From a checkpoint of a small transformer trained on Wikipedia.
Size: width 256, vocabulary 8192.
Training: a variant of Muon for these matrices, 231M tokens, 7846 steps.
Each number is 200 + 30 x the weight over its row's rms, rounded and kept within 0 to 999. Layers, rows and columns count from 0. The size before them is the row's rms in percent of the matrix's.

# layer 5 MLP down (transposed), 1024x256, rms 0.0622, rows 448-502, columns 0-63
104,235,222,231,195,193,223,182,155,156,184,206,219,165,117,165,234,193,190,176,194,282,163,175,185,224,214,176,230,179,253,225,196,243,226,92,207,129,179,201,181,196,199,228,182,192,217,236,231,241,242,239,136,202,183,250,224,171,150,173,218,191,172,182,180
082,193,205,226,197,173,195,193,179,176,231,204,165,189,227,236,208,230,182,232,152,190,253,209,177,180,184,192,186,193,144,200,209,233,199,179,143,161,180,264,146,196,145,164,238,200,236,265,170,200,215,194,198,179,187,179,282,156,188,252,250,146,167,209,202
102,179,217,214,234,200,232,174,186,128,146,228,174,207,152,223,157,204,193,190,146,183,228,202,214,247,192,184,219,171,224,233,186,206,194,228,175,184,174,188,182,183,237,203,185,234,162,169,178,190,211,233,180,262,212,156,216,194,212,186,217,188,210,221,175
115,176,172,192,210,224,226,199,210,174,196,244,200,210,199,233,223,196,191,239,209,213,226,162,177,146,208,215,204,255,257,253,179,181,209,158,184,208,191,207,177,219,193,247,186,187,196,194,245,234,201,193,134,267,191,173,212,181,173,204,203,198,172,219,162
100,180,170,174,175,222,156,282,210,190,144,178,254,204,218,150,202,168,186,194,181,236,229,176,223,217,254,237,212,233,205,234,128,217,179,153,241,209,192,272,166,195,223,240,161,273,147,227,134,183,197,214,177,214,164,146,206,174,215,213,183,176,221,199,197
129,228,223,215,209,183,235,192,193,199,215,297,161,217,218,248,179,237,184,174,223,203,225,163,178,182,213,179,199,169,155,148,183,226,238,162,196,232,179,182,200,209,213,173,209,206,212,194,225,238,200,159,161,172,203,184,209,178,223,212,190,231,188,192,248
108,184,180,200,221,200,208,189,236,230,179,213,225,218,198,212,180,216,203,260,259,174,210,205,246,223,187,205,194,173,216,173,223,141,218,204,148,154,154,215,204,173,191,221,187,213,209,155,169,250,203,177,226,159,155,207,178,207,225,161,193,197,209,173,202
110,235,229,216,236,200,130,195,221,193,177,181,236,146,239,177,191,180,206,226,190,161,214,254,179,155,172,223,200,157,223,219,222,157,233,238,154,200,299,213,165,223,269,187,219,184,194,211,305,201,192,192,245,174,192,236,214,217,217,185,167,199,199,184,185
093,173,185,242,188,207,153,167,201,218,163,259,166,199,217,237,188,231,214,190,217,199,242,160,191,153,178,154,203,168,224,204,118,239,231,219,185,197,185,213,145,186,200,210,218,228,187,234,185,160,275,217,162,195,189,158,205,206,192,175,201,196,186,225,220
112,234,170,234,194,237,181,227,200,226,191,260,236,221,273,190,186,206,208,259,179,238,177,197,190,168,171,241,170,175,189,196,176,204,184,205,186,161,161,141,192,171,248,208,148,192,150,211,192,191,252,186,193,230,234,200,194,172,216,150,227,183,190,177,150
108,217,155,167,203,212,203,187,215,200,204,260,226,218,146,222,205,184,202,221,210,203,212,217,137,132,193,194,205,202,177,207,159,186,217,199,176,219,221,186,248,189,192,206,187,186,200,251,221,215,176,241,204,201,174,177,209,217,193,204,205,169,208,219,205
103,176,202,190,146,149,162,142,230,186,157,254,246,180,205,164,215,183,194,181,145,211,181,185,160,212,139,167,204,186,150,203,176,212,227,213,195,178,166,197,162,239,232,230,200,143,198,160,159,215,249,239,159,169,196,206,186,226,278,186,238,198,243,208,176
099,201,173,158,232,216,214,234,193,227,142,180,200,191,170,134,239,236,245,236,159,206,174,249,215,206,197,181,186,131,247,225,175,233,221,205,180,235,162,206,203,186,213,173,186,183,217,211,175,181,163,200,194,171,213,252,224,237,240,195,166,238,175,186,191
121,156,168,154,242,203,160,220,233,228,195,158,170,297,160,207,249,213,262,173,187,201,208,225,216,151,204,183,167,185,237,222,195,210,217,197,209,197,149,173,238,171,198,240,193,227,223,262,243,186,169,213,217,185,155,224,201,195,184,166,219,221,192,212,190
110,223,173,189,255,207,238,227,224,170,213,242,193,178,167,202,199,217,209,202,212,212,174,167,192,201,152,190,216,168,239,193,195,236,143,211,226,194,197,212,180,214,169,200,243,153,213,154,201,217,246,180,177,209,233,181,178,182,207,155,233,208,140,193,243
090,253,189,168,176,197,221,205,214,218,207,197,185,192,215,179,216,158,169,203,160,245,210,202,166,180,175,202,165,172,228,219,170,211,222,220,174,185,219,226,197,193,194,166,205,206,168,207,166,197,175,259,186,189,202,225,230,236,234,183,149,198,155,199,180
098,222,243,194,191,198,179,201,205,148,160,198,167,282,192,213,244,182,171,184,163,179,239,214,184,211,197,182,205,231,169,159,201,247,298,153,145,204,148,181,188,214,226,260,178,230,194,204,169,209,198,185,219,169,187,194,221,207,246,236,179,224,172,172,141
088,170,196,272,218,190,208,193,226,220,167,182,188,204,193,231,238,190,148,182,181,180,131,196,127,183,208,169,226,187,195,249,204,172,161,182,140,211,225,179,202,210,150,161,162,159,177,221,234,252,192,230,217,250,195,169,164,230,198,216,287,235,239,194,173
095,209,167,147,286,217,125,239,217,188,198,190,190,227,138,180,171,196,206,211,201,179,226,132,222,188,164,186,223,234,187,145,175,236,244,184,263,193,196,199,230,166,207,214,269,196,153,234,244,169,231,203,243,249,206,189,218,182,163,165,225,208,242,156,168
115,219,184,237,186,247,220,146,184,149,213,204,213,161,174,180,167,171,191,194,222,225,210,196,211,176,245,141,229,265,249,212,234,233,176,198,191,234,215,236,149,252,197,232,199,185,219,168,209,243,184,222,207,203,165,159,235,178,160,209,225,217,180,185,163
091,174,178,161,164,198,215,232,184,200,177,218,177,178,190,241,198,212,211,159,260,179,184,170,229,195,225,171,204,183,173,215,218,197,212,212,232,219,157,176,145,184,213,245,159,226,216,157,174,193,208,147,207,214,201,194,148,210,251,201,177,204,252,234,129
106,199,170,220,226,162,205,191,188,211,251,224,202,243,156,239,150,180,224,187,158,215,213,215,215,188,193,135,180,210,175,147,211,150,217,175,170,212,214,196,190,217,275,202,208,212,203,227,234,201,180,95,189,178,203,234,196,149,245,164,167,218,151,200,236
088,210,261,196,201,177,199,216,195,179,163,243,142,205,209,210,159,214,215,225,235,197,177,198,182,179,220,162,186,103,214,201,230,187,164,215,163,203,223,264,188,199,223,159,162,169,234,185,215,232,152,216,175,215,152,230,201,237,231,180,164,187,183,241,183
100,176,242,189,197,195,203,238,205,168,181,214,177,177,197,190,187,216,216,179,268,181,206,156,211,203,190,193,245,182,164,177,224,159,202,265,236,138,253,265,204,240,221,219,228,218,170,200,243,189,156,191,193,193,124,205,241,148,195,218,252,231,219,204,190
094,178,204,265,180,192,243,164,216,165,191,206,193,254,132,230,259,188,244,158,225,132,206,212,184,164,129,186,180,188,165,227,155,176,219,203,172,201,190,191,192,242,170,175,185,177,152,176,172,178,236,150,186,211,180,178,172,210,189,210,235,214,171,179,179
093,195,163,177,237,170,167,171,202,191,156,184,190,220,128,200,205,182,254,197,164,192,191,194,222,163,181,204,248,213,201,213,155,219,236,250,179,221,202,209,232,169,286,210,194,249,208,211,220,188,221,208,161,221,234,212,210,201,194,120,210,177,183,183,192
102,239,134,199,191,160,213,258,189,200,224,201,210,251,240,192,219,217,183,198,137,177,184,217,187,204,173,195,181,179,191,165,192,180,186,249,226,181,203,174,178,201,204,224,204,219,257,198,194,198,166,200,198,217,214,224,220,227,254,197,201,201,192,204,186
104,178,207,192,160,203,220,200,221,224,208,211,219,234,186,193,208,178,168,228,171,182,172,197,197,217,175,190,170,246,168,186,209,198,211,161,241,216,232,222,206,181,230,205,224,161,206,194,165,236,198,209,193,150,227,198,175,211,206,211,212,161,261,178,214
103,166,211,179,129,194,188,188,200,211,216,197,215,162,178,245,234,192,179,171,224,159,189,217,139,225,123,231,154,226,212,219,212,194,225,198,186,208,194,266,167,167,175,180,197,198,158,204,181,174,157,216,213,170,214,249,264,173,229,181,205,249,184,192,186
108,176,163,172,216,213,244,202,218,283,221,236,195,267,159,201,266,212,216,143,248,199,230,175,197,183,252,174,199,168,222,261,164,215,215,148,248,195,190,242,143,191,217,218,168,219,194,192,218,227,215,137,186,205,190,198,252,188,190,156,199,183,150,208,211
107,185,200,224,150,236,207,165,205,171,195,211,188,199,209,223,207,175,277,227,155,188,240,314,209,205,189,265,167,169,200,175,180,229,192,205,200,169,197,171,222,179,196,187,235,133,165,158,190,206,198,197,172,249,193,188,160,181,209,221,205,172,198,217,282
116,239,217,205,184,246,160,171,147,164,148,257,161,208,251,179,221,168,212,239,171,241,255,133,166,208,211,174,175,265,166,174,179,206,204,169,155,198,216,242,185,205,191,194,239,164,216,221,188,165,208,182,234,166,216,177,135,219,164,168,164,209,226,203,198
093,179,205,224,205,181,248,208,239,180,185,167,239,160,195,184,246,180,204,205,179,227,148,215,140,171,215,265,212,186,203,210,221,198,213,190,199,180,239,241,224,169,244,216,205,210,241,194,215,238,281,179,164,193,184,167,187,210,262,186,273,219,196,164,159
104,199,182,164,162,192,145,206,188,162,199,177,232,168,205,228,191,210,185,226,171,219,214,191,199,202,178,228,156,239,172,225,243,197,144,188,226,184,212,161,198,182,170,228,222,164,227,160,195,186,163,225,202,226,142,209,248,192,227,196,204,181,202,224,263
101,133,182,251,230,180,200,186,168,220,194,214,188,192,156,162,187,205,260,163,206,190,249,165,184,228,209,215,222,166,235,173,185,261,227,194,140,172,207,194,209,197,229,219,204,202,183,181,173,185,165,179,205,264,220,184,231,141,174,188,202,193,183,188,229
092,191,242,207,219,189,195,131,155,236,146,183,215,170,187,174,215,204,251,193,164,240,160,183,187,168,217,231,215,246,229,243,261,171,241,191,241,159,232,172,215,211,201,179,214,163,182,209,164,218,217,207,235,195,225,262,234,218,195,246,217,188,138,228,187
102,201,246,158,226,184,215,198,226,201,143,102,158,174,215,180,193,183,161,182,212,201,169,236,228,172,224,226,175,135,248,193,236,204,210,206,209,175,176,176,224,205,111,174,182,172,226,179,174,193,221,224,191,186,155,189,208,229,190,207,274,195,137,221,172
088,163,177,215,216,206,164,228,208,156,187,252,182,277,189,235,226,187,170,268,262,242,245,189,215,223,185,173,207,190,202,172,220,248,157,228,176,201,191,195,199,216,268,132,193,188,175,203,201,206,201,195,224,216,191,196,173,109,210,206,205,166,225,230,179
099,180,173,267,208,161,236,206,239,186,228,243,194,165,153,211,211,217,223,175,191,216,219,204,160,166,131,163,202,216,222,247,253,232,181,237,193,220,184,206,167,218,213,168,153,192,203,257,128,178,164,219,156,203,219,177,170,176,240,201,128,214,193,214,199
108,207,207,170,237,197,234,208,167,192,172,138,198,147,247,225,192,231,200,194,168,210,215,218,236,196,180,274,243,146,232,211,209,198,265,168,184,186,217,158,220,202,180,189,235,211,208,228,231,214,252,204,117,225,236,193,220,258,186,181,157,148,282,211,204
099,218,190,224,160,187,191,161,209,178,151,180,174,198,201,219,204,196,242,161,231,200,233,251,212,209,174,142,177,130,216,211,193,212,234,161,206,219,227,198,238,201,207,204,232,185,167,272,276,162,193,134,161,237,194,250,205,199,218,122,149,214,168,215,170
094,170,161,150,204,194,189,126,170,246,143,205,204,166,188,151,170,234,218,192,261,177,153,227,190,207,209,193,174,189,177,175,215,203,226,179,150,243,191,181,170,193,158,194,237,176,211,219,188,234,184,240,212,225,189,180,167,175,179,245,237,183,247,190,173
109,219,202,209,192,180,190,210,213,172,197,211,135,233,167,212,203,172,195,215,223,166,148,209,232,241,259,199,193,174,204,198,188,204,223,182,206,185,205,185,251,182,206,186,173,214,200,185,187,197,205,246,178,191,189,127,199,175,176,191,171,233,200,179,249
100,160,222,170,193,189,174,199,247,203,189,203,153,218,242,223,229,157,145,231,192,221,196,176,183,183,210,206,210,189,172,234,218,260,249,131,241,251,168,231,235,212,192,187,146,201,187,164,193,236,118,186,186,205,185,233,181,240,203,231,163,226,188,180,185
111,192,209,159,182,177,219,246,179,218,100,186,183,217,186,179,192,202,247,160,178,154,212,202,146,183,210,162,218,196,200,163,225,174,196,229,180,227,205,170,242,249,163,207,168,198,190,232,204,161,136,249,205,165,235,210,205,166,209,261,260,187,200,177,177
098,201,180,167,189,196,201,259,223,240,232,192,213,189,208,217,203,234,201,186,149,229,204,172,151,183,205,294,175,179,220,182,224,212,183,215,190,275,225,210,206,152,228,141,222,209,243,195,188,216,212,220,185,201,255,180,219,177,192,187,211,265,204,228,156
110,177,234,178,191,245,232,201,161,140,207,198,177,211,183,185,163,127,212,255,168,156,234,127,252,261,240,170,187,224,189,214,206,138,212,187,214,235,218,227,218,260,177,237,221,236,152,254,184,201,211,225,143,229,209,161,196,184,196,181,203,131,188,197,217
082,215,224,234,206,193,172,252,131,192,205,242,170,228,206,203,179,200,224,238,248,161,203,222,194,209,176,168,164,210,159,159,199,185,190,142,171,195,223,157,193,249,178,185,221,186,204,185,203,171,186,198,194,194,213,180,176,169,235,227,241,213,188,206,196
097,182,250,232,191,212,179,135,201,174,168,173,185,223,178,224,229,215,232,253,273,209,194,147,208,197,230,217,205,232,226,196,224,189,171,168,186,198,196,233,211,159,175,241,181,137,183,176,212,213,175,172,230,218,222,244,224,169,167,228,209,196,200,235,174
095,215,205,262,176,238,189,260,185,203,191,152,211,212,203,193,212,254,171,203,196,170,184,199,177,154,232,241,157,170,243,216,207,181,261,154,205,152,187,215,197,201,191,227,187,156,235,218,183,221,166,192,219,221,189,189,224,156,236,216,206,244,214,202,249
095,164,175,170,231,252,250,183,235,214,240,185,224,197,213,257,204,221,155,166,221,129,154,214,210,183,258,198,209,209,191,152,171,174,154,200,236,190,181,175,160,223,204,248,229,184,250,249,208,216,198,221,182,187,182,181,233,249,184,231,215,158,251,229,221
096,234,207,227,202,224,205,236,147,186,218,188,164,186,177,255,235,164,224,193,256,227,198,216,171,173,198,171,203,208,191,146,222,197,247,166,169,180,228,147,217,197,153,209,215,236,169,164,191,184,201,172,237,212,201,177,283,173,247,210,165,199,181,177,181
095,182,134,191,250,145,169,176,199,112,200,277,187,197,194,211,161,190,231,206,220,206,141,157,207,207,125,156,213,152,229,166,223,186,229,158,172,196,271,179,213,199,190,188,209,215,243,274,186,192,216,163,144,224,193,178,222,219,241,160,163,146,171,202,180
100,196,239,233,215,162,188,258,178,161,216,209,198,218,237,184,176,168,260,200,163,223,145,189,228,157,187,180,180,222,244,244,171,184,218,226,214,194,196,219,195,188,227,189,212,193,139,176,226,208,191,241,202,202,217,222,172,178,230,223,249,176,163,213,224
107,200,223,207,193,247,229,166,212,161,216,222,202,192,234,173,244,187,177,198,178,193,216,211,230,197,249,181,180,120,195,230,181,162,180,223,178,195,163,167,164,228,150,188,182,191,201,195,185,172,187,239,185,189,209,219,186,219,202,228,193,226,242,243,188
# layer 5 MLP up, 1024x256, rms 0.118, rows 449-502, columns 0-63
086,199,158,191,258,196,178,210,214,184,205,169,165,201,180,233,187,212,161,198,152,136,193,192,217,264,219,209,254,202,189,241,145,186,156,235,199,227,237,151,211,211,191,183,119,220,275,188,128,250,168,189,197,134,213,196,191,229,217,193,175,218,190,186,168
105,232,212,216,190,169,275,218,209,194,210,175,146,166,203,222,226,188,194,166,282,165,244,242,213,208,190,211,157,203,203,139,154,244,195,232,196,140,192,234,228,159,193,211,213,191,174,180,256,247,214,246,245,200,205,178,189,168,223,246,222,174,246,190,236
112,148,221,181,187,186,223,194,154,186,200,218,250,195,197,212,232,204,217,226,237,165,182,211,193,177,197,265,185,184,163,195,219,218,204,198,184,215,127,149,216,257,135,215,239,145,227,191,200,246,184,233,145,196,212,194,162,185,177,209,241,153,184,209,238
105,148,164,235,233,202,193,202,210,186,171,209,185,187,193,217,220,239,213,181,209,138,225,218,189,229,148,163,208,260,165,207,195,185,226,190,177,275,136,211,184,198,170,198,180,214,218,207,193,238,200,243,223,213,161,212,199,167,265,150,197,226,205,185,189
117,186,162,236,198,247,198,205,196,198,256,247,188,162,205,148,187,257,195,232,210,194,261,181,199,193,196,134,207,184,221,239,149,177,221,225,230,188,170,190,161,234,217,214,238,174,174,175,202,140,167,221,196,154,200,175,204,238,240,195,169,197,189,206,234
104,168,155,181,195,224,233,207,192,249,176,196,140,190,211,206,177,190,222,209,203,163,187,242,214,225,212,222,215,231,189,179,202,185,182,187,181,228,209,249,187,230,224,177,191,234,155,148,189,136,176,247,164,178,200,120,230,238,248,223,208,209,205,202,255
113,161,151,159,226,209,188,199,173,201,193,174,193,213,152,213,239,220,199,190,158,217,220,233,207,202,222,254,182,168,178,237,200,231,151,218,247,175,219,224,186,204,188,183,185,177,135,157,241,164,212,228,196,203,144,200,173,252,208,215,195,172,193,175,197
096,272,251,217,129,225,162,195,221,198,163,197,188,217,208,186,168,211,165,202,182,219,188,259,182,196,212,182,187,194,189,212,204,219,202,195,201,182,193,210,210,238,221,201,236,225,187,138,195,189,190,254,248,166,179,186,135,175,209,170,166,237,168,190,192
104,228,142,175,163,208,204,262,244,206,181,246,203,210,212,260,234,132,135,201,104,214,205,164,187,156,193,141,230,259,151,122,214,228,194,204,199,214,180,157,181,226,177,220,245,210,146,185,213,210,206,171,202,223,184,169,224,158,201,206,162,234,202,210,179
111,224,190,237,199,208,185,163,208,163,212,157,206,238,158,166,205,164,184,164,230,170,165,221,227,210,209,155,180,134,242,217,204,198,154,183,194,164,198,212,225,194,210,216,165,179,185,216,224,166,144,221,191,126,230,218,158,232,174,185,215,190,205,180,272
104,244,154,135,216,194,156,163,211,198,167,232,192,217,280,202,242,223,176,229,168,201,203,209,239,197,174,208,186,137,218,230,189,183,142,190,164,215,255,198,204,174,201,204,180,223,198,197,156,171,168,166,163,178,179,207,152,217,219,200,198,224,157,173,233
101,148,202,230,174,191,219,143,190,153,193,275,170,266,222,153,195,248,194,193,251,176,148,172,189,198,164,190,210,170,229,220,215,233,223,161,185,192,212,249,181,226,144,214,212,199,176,173,216,177,184,149,245,197,124,192,216,150,205,186,190,161,181,210,198
111,208,179,190,183,148,149,189,185,246,132,210,147,231,189,175,159,197,205,227,195,213,172,267,275,219,226,193,190,214,229,152,160,182,219,215,226,212,283,208,245,234,182,197,222,241,210,215,226,186,140,244,186,192,237,169,166,196,206,215,184,147,211,179,185
112,193,198,218,206,201,183,246,140,166,246,203,180,174,201,168,155,215,216,229,161,188,208,233,183,163,302,237,194,184,201,230,245,189,226,184,214,198,190,141,194,223,220,209,247,178,206,190,277,212,269,257,150,172,180,217,218,229,229,226,235,237,195,192,194
089,217,206,186,202,140,200,147,187,193,180,211,178,226,181,215,201,190,205,158,200,180,203,138,207,233,204,216,140,142,175,219,177,178,239,201,233,157,203,208,133,230,173,136,229,170,183,246,251,213,217,218,165,211,109,180,167,189,205,187,186,230,167,193,198
100,233,185,197,188,214,134,188,161,224,150,187,198,210,257,221,215,185,220,208,150,183,254,225,228,214,197,166,143,192,184,175,238,202,175,191,194,206,244,141,228,200,213,113,222,172,191,239,184,224,192,169,207,158,192,223,157,225,179,203,208,163,228,189,174
088,145,181,221,170,214,143,175,183,205,172,200,190,221,176,169,246,211,186,196,212,196,217,215,180,227,230,242,171,216,198,239,200,250,281,163,194,203,179,193,232,217,196,173,142,246,105,175,209,240,170,167,169,169,201,205,169,195,220,187,166,222,193,264,237
101,176,278,190,164,205,192,221,203,182,127,173,195,186,189,197,187,184,164,253,141,232,176,260,187,147,198,241,195,175,180,209,216,252,175,158,182,228,193,199,232,213,168,228,151,198,211,162,222,281,188,164,208,204,156,220,243,193,199,132,224,208,187,250,235
118,240,178,200,184,255,168,176,167,128,188,205,220,222,197,160,169,204,194,207,179,197,235,223,200,181,219,211,232,178,198,221,192,184,196,212,257,191,207,161,169,208,201,199,201,271,149,189,226,191,182,254,205,156,167,175,192,243,179,195,202,266,210,201,169
097,197,197,236,199,183,164,229,158,165,177,163,168,197,175,215,245,226,175,208,216,152,212,190,232,179,252,191,140,196,204,182,238,153,257,202,192,220,232,271,197,173,195,188,224,184,179,204,155,183,174,149,208,206,269,224,116,258,187,170,239,143,165,232,183
102,248,183,219,198,201,170,178,194,238,164,174,211,174,210,200,233,225,249,216,230,158,215,184,207,200,153,205,178,196,168,263,238,213,191,154,190,232,184,228,209,237,130,219,204,205,200,222,265,203,254,158,169,204,239,235,168,142,163,171,174,239,182,212,177
088,251,202,169,231,248,224,193,235,172,235,196,216,168,170,203,193,176,207,197,210,184,195,239,188,214,259,217,246,236,271,274,207,215,162,206,246,191,189,181,154,208,175,247,223,229,191,163,252,173,164,163,223,181,188,171,188,162,161,209,222,205,209,202,211
103,200,165,185,225,190,207,229,222,180,215,206,231,186,243,187,224,161,215,181,215,145,164,187,215,186,209,191,173,244,228,185,195,201,200,202,181,160,240,201,258,136,224,224,223,205,212,197,184,223,202,179,163,225,167,212,180,153,203,164,205,192,175,166,203
098,201,221,135,263,213,186,237,240,230,188,229,262,206,224,172,226,175,254,264,207,202,206,147,200,189,202,146,228,164,147,221,259,200,187,257,211,204,160,181,155,191,228,146,249,285,211,182,195,193,179,182,236,220,246,235,213,211,193,206,158,176,193,197,185
088,142,189,212,229,212,192,202,193,185,200,239,226,131,208,176,201,173,200,167,270,206,243,200,233,205,179,143,213,238,196,245,168,191,137,182,198,177,238,170,180,192,177,172,239,207,202,208,162,195,233,226,136,183,147,177,198,158,199,160,211,251,228,203,179
103,192,189,144,242,218,143,178,219,211,157,187,209,166,225,164,150,247,184,192,191,188,207,200,204,210,282,245,187,194,196,192,215,210,195,204,196,251,199,211,249,194,246,180,219,221,180,198,201,221,207,188,256,230,213,180,219,206,177,180,177,142,190,191,231
106,215,191,185,173,210,220,171,208,163,260,202,159,251,252,191,201,250,205,215,191,214,183,192,182,251,211,181,212,163,197,213,171,237,168,259,196,192,182,157,198,211,170,238,165,216,222,227,183,166,206,172,172,173,152,220,217,219,181,179,127,174,204,212,158
102,166,238,216,184,192,216,203,204,173,157,179,176,226,177,200,189,226,133,223,222,253,234,198,179,228,212,202,205,197,207,252,172,176,215,216,234,199,224,172,192,231,137,243,203,184,191,152,173,198,208,221,219,228,154,212,205,210,195,156,203,241,146,205,197
109,182,244,151,239,143,183,191,157,221,179,213,190,190,231,228,152,211,197,267,164,193,205,184,172,157,192,246,247,220,225,192,190,255,110,223,156,204,152,174,205,207,188,263,160,190,227,223,193,207,185,203,160,226,221,230,166,197,204,159,170,207,153,195,215
105,163,224,234,202,166,180,203,188,210,189,226,145,184,175,219,223,246,206,213,172,173,214,197,226,183,211,192,213,208,222,192,168,203,197,180,226,207,230,194,194,178,176,205,172,188,165,221,240,233,211,213,214,159,123,247,130,173,219,175,268,198,157,228,200
101,244,187,183,215,181,221,244,224,209,211,245,184,190,194,211,161,188,215,180,255,166,231,250,199,167,215,177,152,236,226,235,168,226,191,158,200,252,193,232,205,184,230,198,216,155,135,230,239,200,214,191,174,202,193,190,182,179,221,254,217,166,239,153,224
094,170,209,212,180,243,226,239,233,193,176,127,211,247,197,206,201,206,226,217,272,182,210,187,175,174,246,196,184,231,178,165,238,218,186,161,180,195,189,193,192,218,239,191,191,137,187,201,235,173,184,204,178,184,266,247,150,263,197,226,227,186,222,226,206
099,202,196,160,228,226,208,256,205,241,171,237,233,188,212,229,246,191,192,172,231,222,142,168,230,205,181,190,162,198,170,173,175,179,150,174,213,188,220,188,196,201,216,183,165,192,187,260,265,185,182,223,180,227,169,240,205,159,179,202,120,174,201,193,175
098,240,201,184,218,234,211,161,176,206,169,168,209,219,213,220,218,114,201,206,201,164,210,245,184,201,178,178,239,211,205,172,192,189,194,135,197,219,159,160,161,215,196,214,238,214,178,183,203,263,206,235,185,209,216,231,204,106,251,226,195,201,252,132,206
096,177,175,138,255,191,157,170,184,214,224,159,240,199,175,206,199,159,258,234,213,242,213,238,200,232,213,182,165,216,234,194,179,162,156,129,210,258,211,186,204,196,161,167,231,230,193,197,140,204,274,256,169,219,132,205,209,216,241,244,194,220,225,238,163
101,195,185,147,200,193,202,183,157,196,192,234,199,232,162,217,220,205,206,249,234,177,206,186,187,134,253,179,243,211,150,202,159,191,204,202,221,221,184,198,212,229,216,257,247,225,187,172,231,216,236,190,204,211,205,213,191,195,213,175,193,224,220,132,193
081,254,219,192,177,167,239,200,188,269,220,198,205,175,171,214,195,211,183,193,168,192,161,186,250,221,220,211,218,159,204,224,158,126,192,191,241,223,176,182,188,215,168,236,266,156,208,123,169,216,182,222,237,133,218,237,219,200,250,189,176,191,159,179,216
099,179,244,183,210,211,198,203,198,188,195,192,214,205,217,218,253,178,206,157,199,190,182,225,212,220,221,230,180,205,175,151,228,177,227,128,241,239,204,179,196,214,161,199,233,194,139,157,180,175,197,195,145,204,252,187,211,225,199,231,257,189,242,155,211
096,230,231,126,161,238,163,180,218,188,211,163,179,179,124,220,239,156,239,174,249,195,153,174,205,198,239,219,174,211,206,190,166,246,166,202,206,183,219,175,255,191,189,209,264,149,199,186,155,227,201,241,229,232,213,213,186,202,207,229,200,246,163,145,184
098,246,178,140,243,204,196,190,215,199,249,186,191,201,208,189,226,191,173,237,185,181,188,173,250,174,172,224,209,146,172,210,210,150,178,225,166,199,188,215,149,181,198,202,155,229,209,204,203,204,215,236,178,200,191,208,237,226,157,246,257,209,277,161,246
103,192,208,253,158,162,217,267,202,213,214,163,190,194,174,245,156,236,180,233,142,218,224,166,191,207,231,251,202,150,257,218,222,194,218,225,242,185,202,202,201,166,215,234,134,246,198,241,198,154,229,217,145,225,195,253,187,196,215,148,194,145,211,178,239
112,260,246,216,147,204,187,140,184,163,199,165,206,233,199,196,191,114,191,212,211,238,175,175,198,216,206,215,228,186,195,146,169,183,242,235,269,218,199,169,200,209,223,133,181,170,252,185,217,242,189,225,203,187,197,212,210,142,227,184,209,287,189,214,230
100,217,192,171,241,218,162,190,173,194,243,192,208,239,255,190,209,142,205,258,228,209,192,196,229,211,205,170,196,205,209,214,186,221,202,197,217,230,230,218,211,164,265,176,170,215,254,148,161,174,243,181,196,215,187,163,193,176,202,245,191,227,213,215,188
105,189,174,166,144,210,203,214,227,225,187,233,245,217,145,256,221,176,273,206,214,214,196,176,199,175,221,253,205,249,223,206,174,167,194,198,213,185,188,187,282,225,225,199,235,259,196,218,194,182,214,183,233,219,227,190,141,156,173,233,224,210,229,180,204
097,193,211,204,211,204,191,229,216,234,165,213,196,198,208,236,158,193,210,195,208,190,230,207,207,155,168,250,245,217,183,223,248,182,257,179,248,189,190,172,153,211,160,152,195,194,229,208,181,254,149,234,202,172,189,189,249,131,170,217,184,234,214,188,154
104,139,190,193,225,160,239,185,237,212,220,187,218,156,154,155,181,200,191,179,236,214,224,263,207,166,174,199,188,254,176,227,178,179,166,239,201,222,204,201,250,196,181,226,221,169,132,176,277,177,138,191,161,202,212,201,216,167,207,195,243,214,194,182,194
090,217,199,200,192,196,235,209,205,161,169,154,225,234,181,190,200,237,168,179,202,240,202,176,224,240,218,213,236,204,214,199,221,224,175,210,174,139,220,199,187,191,188,245,150,250,168,159,236,217,256,269,230,193,210,201,189,210,244,177,132,215,198,200,202
107,175,157,197,238,193,161,198,211,191,189,228,212,202,187,182,179,226,187,171,236,237,204,155,263,206,229,204,202,237,205,159,256,208,147,210,171,173,152,240,214,175,248,227,207,164,229,193,196,146,228,261,217,183,260,243,157,166,188,205,218,207,196,163,199
099,231,171,209,156,163,196,229,155,194,182,153,157,226,199,222,215,229,217,236,220,210,226,259,194,160,225,179,197,182,156,187,165,160,162,149,201,178,175,174,223,191,193,218,137,131,210,220,253,221,205,151,189,253,170,205,217,191,232,229,190,207,266,214,201
100,202,238,188,142,170,223,202,286,221,169,190,241,187,188,146,180,167,203,227,187,231,249,207,183,202,210,225,195,243,202,189,220,282,209,199,182,258,212,187,213,221,224,148,242,285,187,214,158,204,196,218,178,202,223,202,163,192,202,247,202,237,182,160,188
101,169,172,179,217,158,222,202,212,191,173,226,247,179,185,234,177,205,185,200,176,163,166,205,203,135,188,168,218,219,217,187,203,173,180,199,194,160,176,206,157,274,182,220,217,186,196,244,202,192,133,244,201,224,193,188,197,207,141,221,201,277,195,265,263
097,180,219,137,162,205,205,217,179,154,227,187,150,226,204,235,189,224,219,161,254,205,168,187,206,187,165,225,205,231,250,229,114,212,131,203,200,226,230,211,222,170,208,150,204,206,188,132,234,190,235,230,235,183,162,189,197,223,169,188,233,193,217,211,185
097,163,238,134,226,203,162,140,200,223,225,166,160,184,196,180,114,197,157,188,206,176,164,212,191,210,215,229,240,233,168,211,151,214,257,188,207,209,196,195,180,215,130,239,167,195,265,158,229,229,183,207,208,226,155,164,161,162,214,151,246,196,222,205,190
114,195,178,171,206,169,189,166,189,135,209,228,202,155,190,248,210,179,224,226,198,191,212,239,224,226,194,178,210,206,156,250,238,121,214,184,172,200,190,134,185,245,223,221,167,167,253,187,244,212,242,172,187,202,217,176,235,183,191,209,213,160,142,212,235